Each number is 128 + 24 x the weight over its row's rms, rounded and kept within 0 to 255. Layers, rows and columns count from 0. Numbers have three digits each. The size before them is the row's rms in percent of the matrix's.

# layer 10 attention key, 128x256, rms 0.0824, rows 22-127, columns 192-255
088:126146105090149104122090121147148099099054140130089111133125120110123135097141118102146088082101155123111122119102085112142145114122115121146091083102129100142107104077136120085108086090159138
088:148149108174097146110120123138073160107149150097141110131118144154105098096128102159128152110141121108151134132096115153146114145184106135127144121122147134151125127171126140101078129115140106
089:139131124170094089108130082094150168129113156092124111109129150117137154152172146119093108103148139129138134119125089165151135136151098202124144067092109103162126078183106130137135112103124138
089:129117140143155094143081132136048101122086115122075111137057093090111115122151109126147118118097160165165168140106095087137144147092162090123163122095127131132100106111109096117145140134132144
091:122119119128163088143131101102111059113105120145113083113096111096115119169171097092119136153134183129134153163135161096134121171090146107144127117120133157152118106146107135148113105088084080
088:149132137119148159107101117133122117126165092109142132104072130136128117121123168104101127116113110137131123121130142121094101123080158092098095159144165107080113103126141075136106128153131145
080:127083157137165058116194121139090136108123171142164160120124114115132133102084122093133141135149131119184169077123101086126141124149160132107118127138136136083131085079130143137162150123128130
086:095102107095160147134092129142106140116130142170135161117106136119127125085125117205153181078173109122146153129134156136177157128081130104153166124138118143110087087121162121166107143133085113
090:092106157097183070148133107132112148100133123132149175133134146095099161173116102109130090103164111133145156132149122065183132135102166104135132132113151157145115104092098127106143137143134138
085:130159123154114091123135144124146113125127151129143111150149083111070151134138134119084128149126094130134093121137071097133091125148122125109093132145106148114172146155108110118113113170126129
085:120087145108121101117119136125156132120151120095139126104153141152150128157082091122108132136145124161117164146124122135130104119102162101139144090146113130166165139124122103134094102153152122
087:127096126156095128094143113116143113151114126137165139142152121103146109168147126134103207145136144138127125128137106119146115121135126144153147153104127126174158142140125162185104133109160155
094:110079132118180142111115130127091092141146120152147131139130105117135105154104105126104157137120159151148124101093111119117138154088150130120128163094177174106123128090144128136108113118135101
087:157152105128106118112130127126100136081126148109139139163159178135138168097144146151143140123139115116110127118135115077112104178168133093115160112146083086153151107143117130110146149135149171
094:147163106130091105145102113091103134153166109120129153090148147117101117116103122123142125124146094104090143114123146170109094145161120125133108127129130098120107117136130098136169138112118158
088:147156088124119134113142168077134149074105176127128143151130102126094122130128100140105128119090094114102105103147115068128079131117130079147087162099159138124089123129119066123092128100139167
094:085127144136121179164120119164140116135117065161154141148143132107127126129105132153144150154108134106137143156101180127169161131128113119158069110143156152122117142134100181110127152115117149
085:096091135136121094098138128118146135166186127115132143121154114140124118133132143134136135140127126123134148148106117160154134127107181118138110132137135121142117133162069163147171139134096068
092:125100110144132106111120121129079103133137105172139147113101107128100126168133078100121141133131141148107148120154153137156144148050154113126131185126134140090151154123107138102129146169095125
083:136136128090126128142143142129132152101104150138106128156154168117145097095097097160092132113154151129145136162100143158120165124159156168103113087126102143096137084174155157142138154102155118
090:180133090148126090113136109118120186104138141109091121099101135132132142127147126115108136124124149109082165103132169141152113138171111153117178129104107133118130129118156111119163097156140129
079:083090068132127078165080135135079171154132143131141144139116135129125110101172104147113172103101151107109163158089093100119159172115094167115108122107124136135122136098095156114109128116159133
082:104111106160096135114168146121172133169149112164138128151127112157077113178110100117143155136175134142168121144149150126123148065117117105137120125181140089112127139105092132086106112121112112
081:113132113117138122146143143094122111169148133158156118130095129099113128121162117135103112091163147150137138111130167145130143135101161126139157177116107140117099137143133122095070103131107126
084:138076117119158156096100102113134111140122126172133132098139088115096125121141165088095094126148103119117109165165117123138107170105131111115118149186082134148135108119180129108143123092090150
082:125112139136107145151105113150133130140144080122062116146125130100118081130079138099148128149124153155130140158120116130162173143098164139151104124167153152113143112106126134155124123125132093
079:107124118139145095111120130116157086112122174163140137120136150166147093105088145130155135139112122091122134095136129108153098149126144156119118150109162114132111144125135119144149111178113119
083:136161168136158123090153111123145112130123126140136103114147173105163144141152168087139121117123128166129123136088147111117161111162129136116124159082119100117102116111149135120118117143077140
087:108097121164131100129103132117107151129157106164113109116160125129132120138168118140088143164092128145074125136117109147111084134152103181130130114108127130129140153109125131143114160116105140
083:155146098120151130142115074136091114093097141148141161126120153126121102150114142065138109142106119135142098119125154127090129147113164132148192123134150080148125114099142132136113158078137147
089:144150125140137122148140110129092141112111152118112101147160142173118111124128122152149092121122121101071136115136172125138150128139114136112146122141131067151161079148122139122132138116137102
089:127142117172084161122143168078192138118122158113134115106118126192116129136129100109112142126077106121082120125134071124108162116130079123162145102166099121149095113098117102147139142159103179
084:112125129107124124133146125122163131134141135129124126121129119115133058103179105140105130121143086134141137115142139135115131119107116136120129117118105179149153113124091152186113099157135128
086:151107129089083164138160126117097138126081128116099184148121119103142121117141085120110119159127138128155103184118128113148095114139108107106092170109111139105130120154138104145108143151153160
085:128124105126150099177121097100105102092134094132140155117130135089131155156123108173134197149120135138136130115131103120114146123101156125113111144132116150127104181121155146100123182110114117
080:109092119145058108113154151112112133116109135107104136167148145089116139154146124181154103129096124113147111097113101124108170134097129099139159089093123149103129140151130147193120119096108059
081:134129089135134093082133119103150139155097125127110168119139129139134111143115140132125121108155109152096119091111100160122136089143156131126109078125147113119107163129170109188149139118158124
092:096145106111152124163123144172073155122132149111147092181095109124058072118124132134131125124123151123183134122162120104124137137111142158111152117089122121115110111112123111127123123128130127
086:150122150099152129161152065160073159143154138102156119105125111145113137128123130150147121128117087133129146130132189132124110112141160132139164071108107066122148140142149132111147134086135138
087:125147120137101116113124156100116144147131105131177087157143111103150130119104102163086145125142139120155148163115145129138106172154174155128143161141158172096191102112114147151170113082145112
085:151147144125112129132135080097112151129138116132143102151138110138144143143135121148145109123129145115118106147155101143167121107131104115098098161122145106108140123176115149119118118110114127
083:085105152109119116169166135136046133121117094130128147134150164159145122127138125145115159099142127116169143167131116082108076133158155121144123144136146094117131112125110127119092085090131133
034:153116123126157127114131101151122151148134140171148129123135123090160118142161117107124093138124079094136130159118124149168129099143125115143138191119127095074161092176137113176139100073112113
035:135153119089179123082139152149149128124139119066106135181124147176120151137140121123092102100102124130089111111125160152108121125151120165094153141129151169108101178119132119176154135137118083
035:144113114114146114097082112095109166150175126127156144118130131142162118136149116079113125150144145144115105091102116128153157097149118165156138149072114098159154092120133127092120105146128109
035:151118148113147134121140132112134106138151112150121156149125125158142159137080085148107169102162113170114103167095119091088122107131133136094101105158141104102124124086154130092126120177101117
037:117134149122167123168116130144093109091116138119154134110119109134142151124117103153126164136151091117149091100104143148129128122116129183114139166147109133149131137129174127100196117151127151
038:105101151155154159105136104130125109157183132156080153125160126131089127088148120125109155110153139170134110141145105127150131157093162119133138157147118147106136144057167124110175096154134156
038:137116110132136127149128133097126119153119124146143111124135143099128109115156122092149120136141093107132088130140106158124107119084164112142139126083169131115137062104133129096140121142110169
040:117168115121159099143115119108099105128123112134170118082127123124136123110140133126121163113101105087135077106138122154159142159146159143143135178131134132099171088173093108100166094134124098
036:139117148138148146149146149110130111092129112120115120136124156126132125132123131141074134127152135160120145145120107115129129125163145159158113160166147120100106151125128142158108103073175097
038:121125113110115136123153142119173167113144135155146136162172148099101108135137128150147110113132164161123191152093156075129144145110124130134104088085117104117103143106131155121108143118169110
037:154146105098144148128121110118132108145100175106144107131126107115133143123119132133110132122119084103124107070146137128145148142147164125147119181166124138146139112182130134103134098109151148
040:118130147122118135116140115145156079122113156121113145139133104138128117144125140160105161105146145138124128163147085148117137118110099161139133116135116165098096169134115138099180139120166098
039:133139095129143139191110094120132132152092153152172129093077113075148096095107113112098164166110085120078099086139052136116103136168141138090127145118145150123155078138104124104112128159113089
038:132165139108147109134134123111146088115115133098079140119110127145121162146149125129091149092148134141101090125173096166122113128136153123110166149164131139102084130163076129126148103128147121
038:102145146139134085175111104131132117170081132144115134121086129100135156111119109153146147138128118117151108111130121124146129127142149129147140134100152120153133146113146107120131126162109136
037:155143156099097125095133153149164155108118136101123098166177146155157151132138133142122104095166104171106127142133159146123127123107132137146138096132103123156111112112101145144131089120116080
053:140152132142084137149108101093105129166127154125156110118126108117131134104146108095135106146115082114143112094128143135144152109142196097139143159130175126134163122117152112131119125127125182
047:106188121100127107132138148132138106145107185130135169105182114144108132150119135144111162083162109152109138093129101104095136141180134139144117151131133100118119156154090130132162114140146101
040:113138091126164120146144200141087118117120096182126153108137096125082140110157141103129151097128147137144157155127107116131070129134079106124137113168114139138130160021112144171134148137088157
042:140112093086140089163103142142156089122114138136127146107121077152151132105132119138103186130112085115160129122124112148127114112174143151090148118154141150117153176167161153150111158141122169
056:150143144107106094117124138121132129108154111113082145113184157143157136122091140126139104092151170149115189134103142109136133142129137123148125099111075137111103124153124138137130126087189062
042:102084130148150135116068104133082141122113135082128095121117118115125107122054108136112117146133181129159114145167092124149098158082143156153141097115131165166129086114116145101114112129085120
060:161120171142108160133117099121112121127143115095099125146132129159148153137129096158145111189149159116098103118109143183103170142119100103151100113096127138136111114121140093141109132112158135
047:095122138144136125125108105149105123141157109151117113107108129129108152141148145106124103116142148130134171181118143092105088148091108125104148151108116169139088138144128112134171097059155118
058:147094160158115128110077102131088129133145114114111130136119119152161138132135095156161117160162174127090119120092137176117138113130133074153112132124095137121122146099117099135135127117211146
057:082143117133175099139118141172106115177108119195108110100117107129102155130164145110138148100107125133168163160147123094129059124114128139074163147132121158145134138116132115128161129113114153
058:152143105105107150126190147080198154093153148085148130173145167101143117149098150145120104133088111135152140119137120110139169163132125159161119095103124094126123116152132152132117146158088076
066:176100132140088159118118093099102126097144117094157141159123149136181092144105103169158120137158171134100087088092124150125153119134136101157109108127109105106132116114131110144097127142169112
070:171169145105126151160098135117153127080117144112150151155145146134153123161162147152109111094147146143122122124136149120082124162130098132132134092119088129128126139145133112097140119134097083
071:138103155157096147128145096143129133205116142109103135155123135145126117073134127099141141153147107109119131113107113172126123103119154078142112164099151108154153128090131133127133130106196159
072:122155146153136093124117112148144131184089147137113127105151111112108134101118131099112144126130073131090141170142098101137117098155111159106159112159147161095114153122072125128194119118145161
074:123131118127138163136186134106209139118113151088122136172149182114130127130109162118145126135111149120149102143125129157135134147127155178103127100118144085108121093134158128125142116144064106
096:135115140120113151121085116109135120179101133162120153131101114135151103118138116113144128131145103122097101097110134174148124073130163118157117131143138127128150133119080127131143129124193155
070:096133095157157118134162112170143140140119112120100133104119105158124111123159145129162125124103114108129095160142151167135114144105124108096098144120170091122138082147139123082112123109087164
091:143137138067120130144098126119144115097104124171146158149117128152165128183159162142137123076149144128135076118142151113110134142148111131132106108165102098103142123129117101075133115145101107
105:096154141155129105140171118163151130184105131111071117149161145138123146111158156110152136127122116110164124145143137129109113132125121106112130154112131108101125104095161118098166099115108154
117:123118094093117141101104142131124138097137145160144141137101145114179118161127140186139098155136132151166126166115177116138109139124104120130114108167146147113136148120141109097117148101108155
130:123127160140108114116106147110113124129105105130146140128132097116127150079097072091127140138114102120076167075095079132156123084125153115145163118117123160121106170110115158185128161131199119
147:117129154088134132111164152153120117102132125114137110113140106143107126121154111092128152131107122124143156096116117143139126125084137081139087166046141128147166126158122159125081134163163087
146:127114147204121087114101089159072106170129141126099129098127088147129116111161125125118157127146100124087124144157111113141128109125094116145131169146136165115121142145050115107125127127192155
165:122109157103132142134057172095144108133129086171128155149122130106163178171152146094101136120148114124145107098153111120150107121136154141131129094141108166141121115125113121099135128161150070
154:136125122132116148140097128112115093154145100153119121103107101130110094140138107151160089126108121118101106102109147158117122117140158126150109137118102126172126168139115134135131131118187164
163:076136113131106108160146109101097158139119131149144135132123123156127165154078092075083122106129109129127142080126105142143146131148174090132136150113044110134125139119097118139079109118136110
157:153158130140156156116160144146121154124117101110120179105076128119109093159156189137120121138126110101153180120139171163133109120157111117114128084113114129139116087144132109095099110131151120
162:118165130069127120183115112122119119119112132159138140103117118135115161085146153109135161119155144122089106072158108141133119147159120120147159123144104110124127120131090120121148140116084102
171:093127125158124130154094116108135156137124124123154157095121157093143144117102097136103127137113143163115169133122154189154124109101142119097139114109130149156126101127136127116133120107111077
168:118098127139150139110103144126105097126109113106156136136079128143119158107124150099132143095119124098114151125148132137134173099144144120122125125165128170138116126124116098166179151093124089
163:108125129160163148147121173158104144138145144142099089094112115169175156106171132098122150116135112102130155091156126138114119108138120090162125120105204135116078114139161157092107143114127149
170:093162124112109126117188054111126156163075152136093102135148143102112108127116125148136138137098104116106136112129122123166136133153093107102125142139133136138171133144138090069153108177153112
157:148110136072128126120113145107169105127138122152126115126088139151117103159125118160099126137162158139175110076098122136180150095146141131137165119154178112165106102119135109130068127146166125
160:128094128145133121114113098136125114088106151143120111128139119131131105116120137131143150146157140145141165126123117150153114097136109129083141139158117129115139137113151104112147127142170120
174:127125122088184104121129144157141110129124114150169093103140154129118144141087110083158100162108122136155128172161094157140130147132092173101125151138098112161137149166114105107074087125118154
161:104114137170131122171135123094108154103140127170120163135141151132130132140108138120190134145179111181111118100161132121137114133157083166180132184105113115153159167119145113118149148132163118
176:173122140122106133119145185117071131100140133131097122110172107160104122129141143129112136074122104094102126093102146106113140146149120152110150171168168143124156127122154132109142116099138122
161:060149123122148152113206125118111125110139146087102110120123137175094120122085137132115129077153149103110123129083159089127140131145113121139155131113145115148169110175165120132124146137094135
168:133151129110163143151100139156137146147112134112102133126114121124126137120136122101167121124124144135174136093129181148084131132109129108099143121118160146149118121103101105132141118129095122
163:127126172151144137141138152114098126127092136162116134127115131141175094104179170105143162163170097171099112113138120115142115142121107117143137162112153086095133061090125157132101108133089122
169:154098121090147107137139116142140130164166109117156103137140144109114156149106107124117125142120121124124119098098136179143103146123117161132103120129185126153106072115148119116112102112126137
170:113164166181130107150118174173180125126133124140187140120108151132123200113149133164124075124116138123139116127154146104127106145175150117101133111126183117095174126154135090113152119123166107
164:100186148104113094149171141158122110125142120142133140080132141108108099146102099198158112113114122143131116142141105145150147121131122120124144153118157138071138122103164131106091149124128148
166:132131112121104163091160117131114086087172099088164166122145104093125136138171164169127094160144155130126141152131141143113115123148097113115088135119173130138146195115117099139144136141109095
167:100150127177144129147113119125124125172113125097163127129153125130096094078126127099134132143145128190120111147114091134146129105109148111191111121103141141142133108129173154140123157121150111
165:100104140137146144147179098137184102097166128087132160151108145129140101119156207131144142158112140125162122127119125156129133142128127138116131167111101105103086141108113133120120115156128097
167:116109159151130102153122090169086098157109119101152155113136119142113096081135145155099074105109135140104122137155157143118155096137105096125106139126124087090103125152167205089124106159121148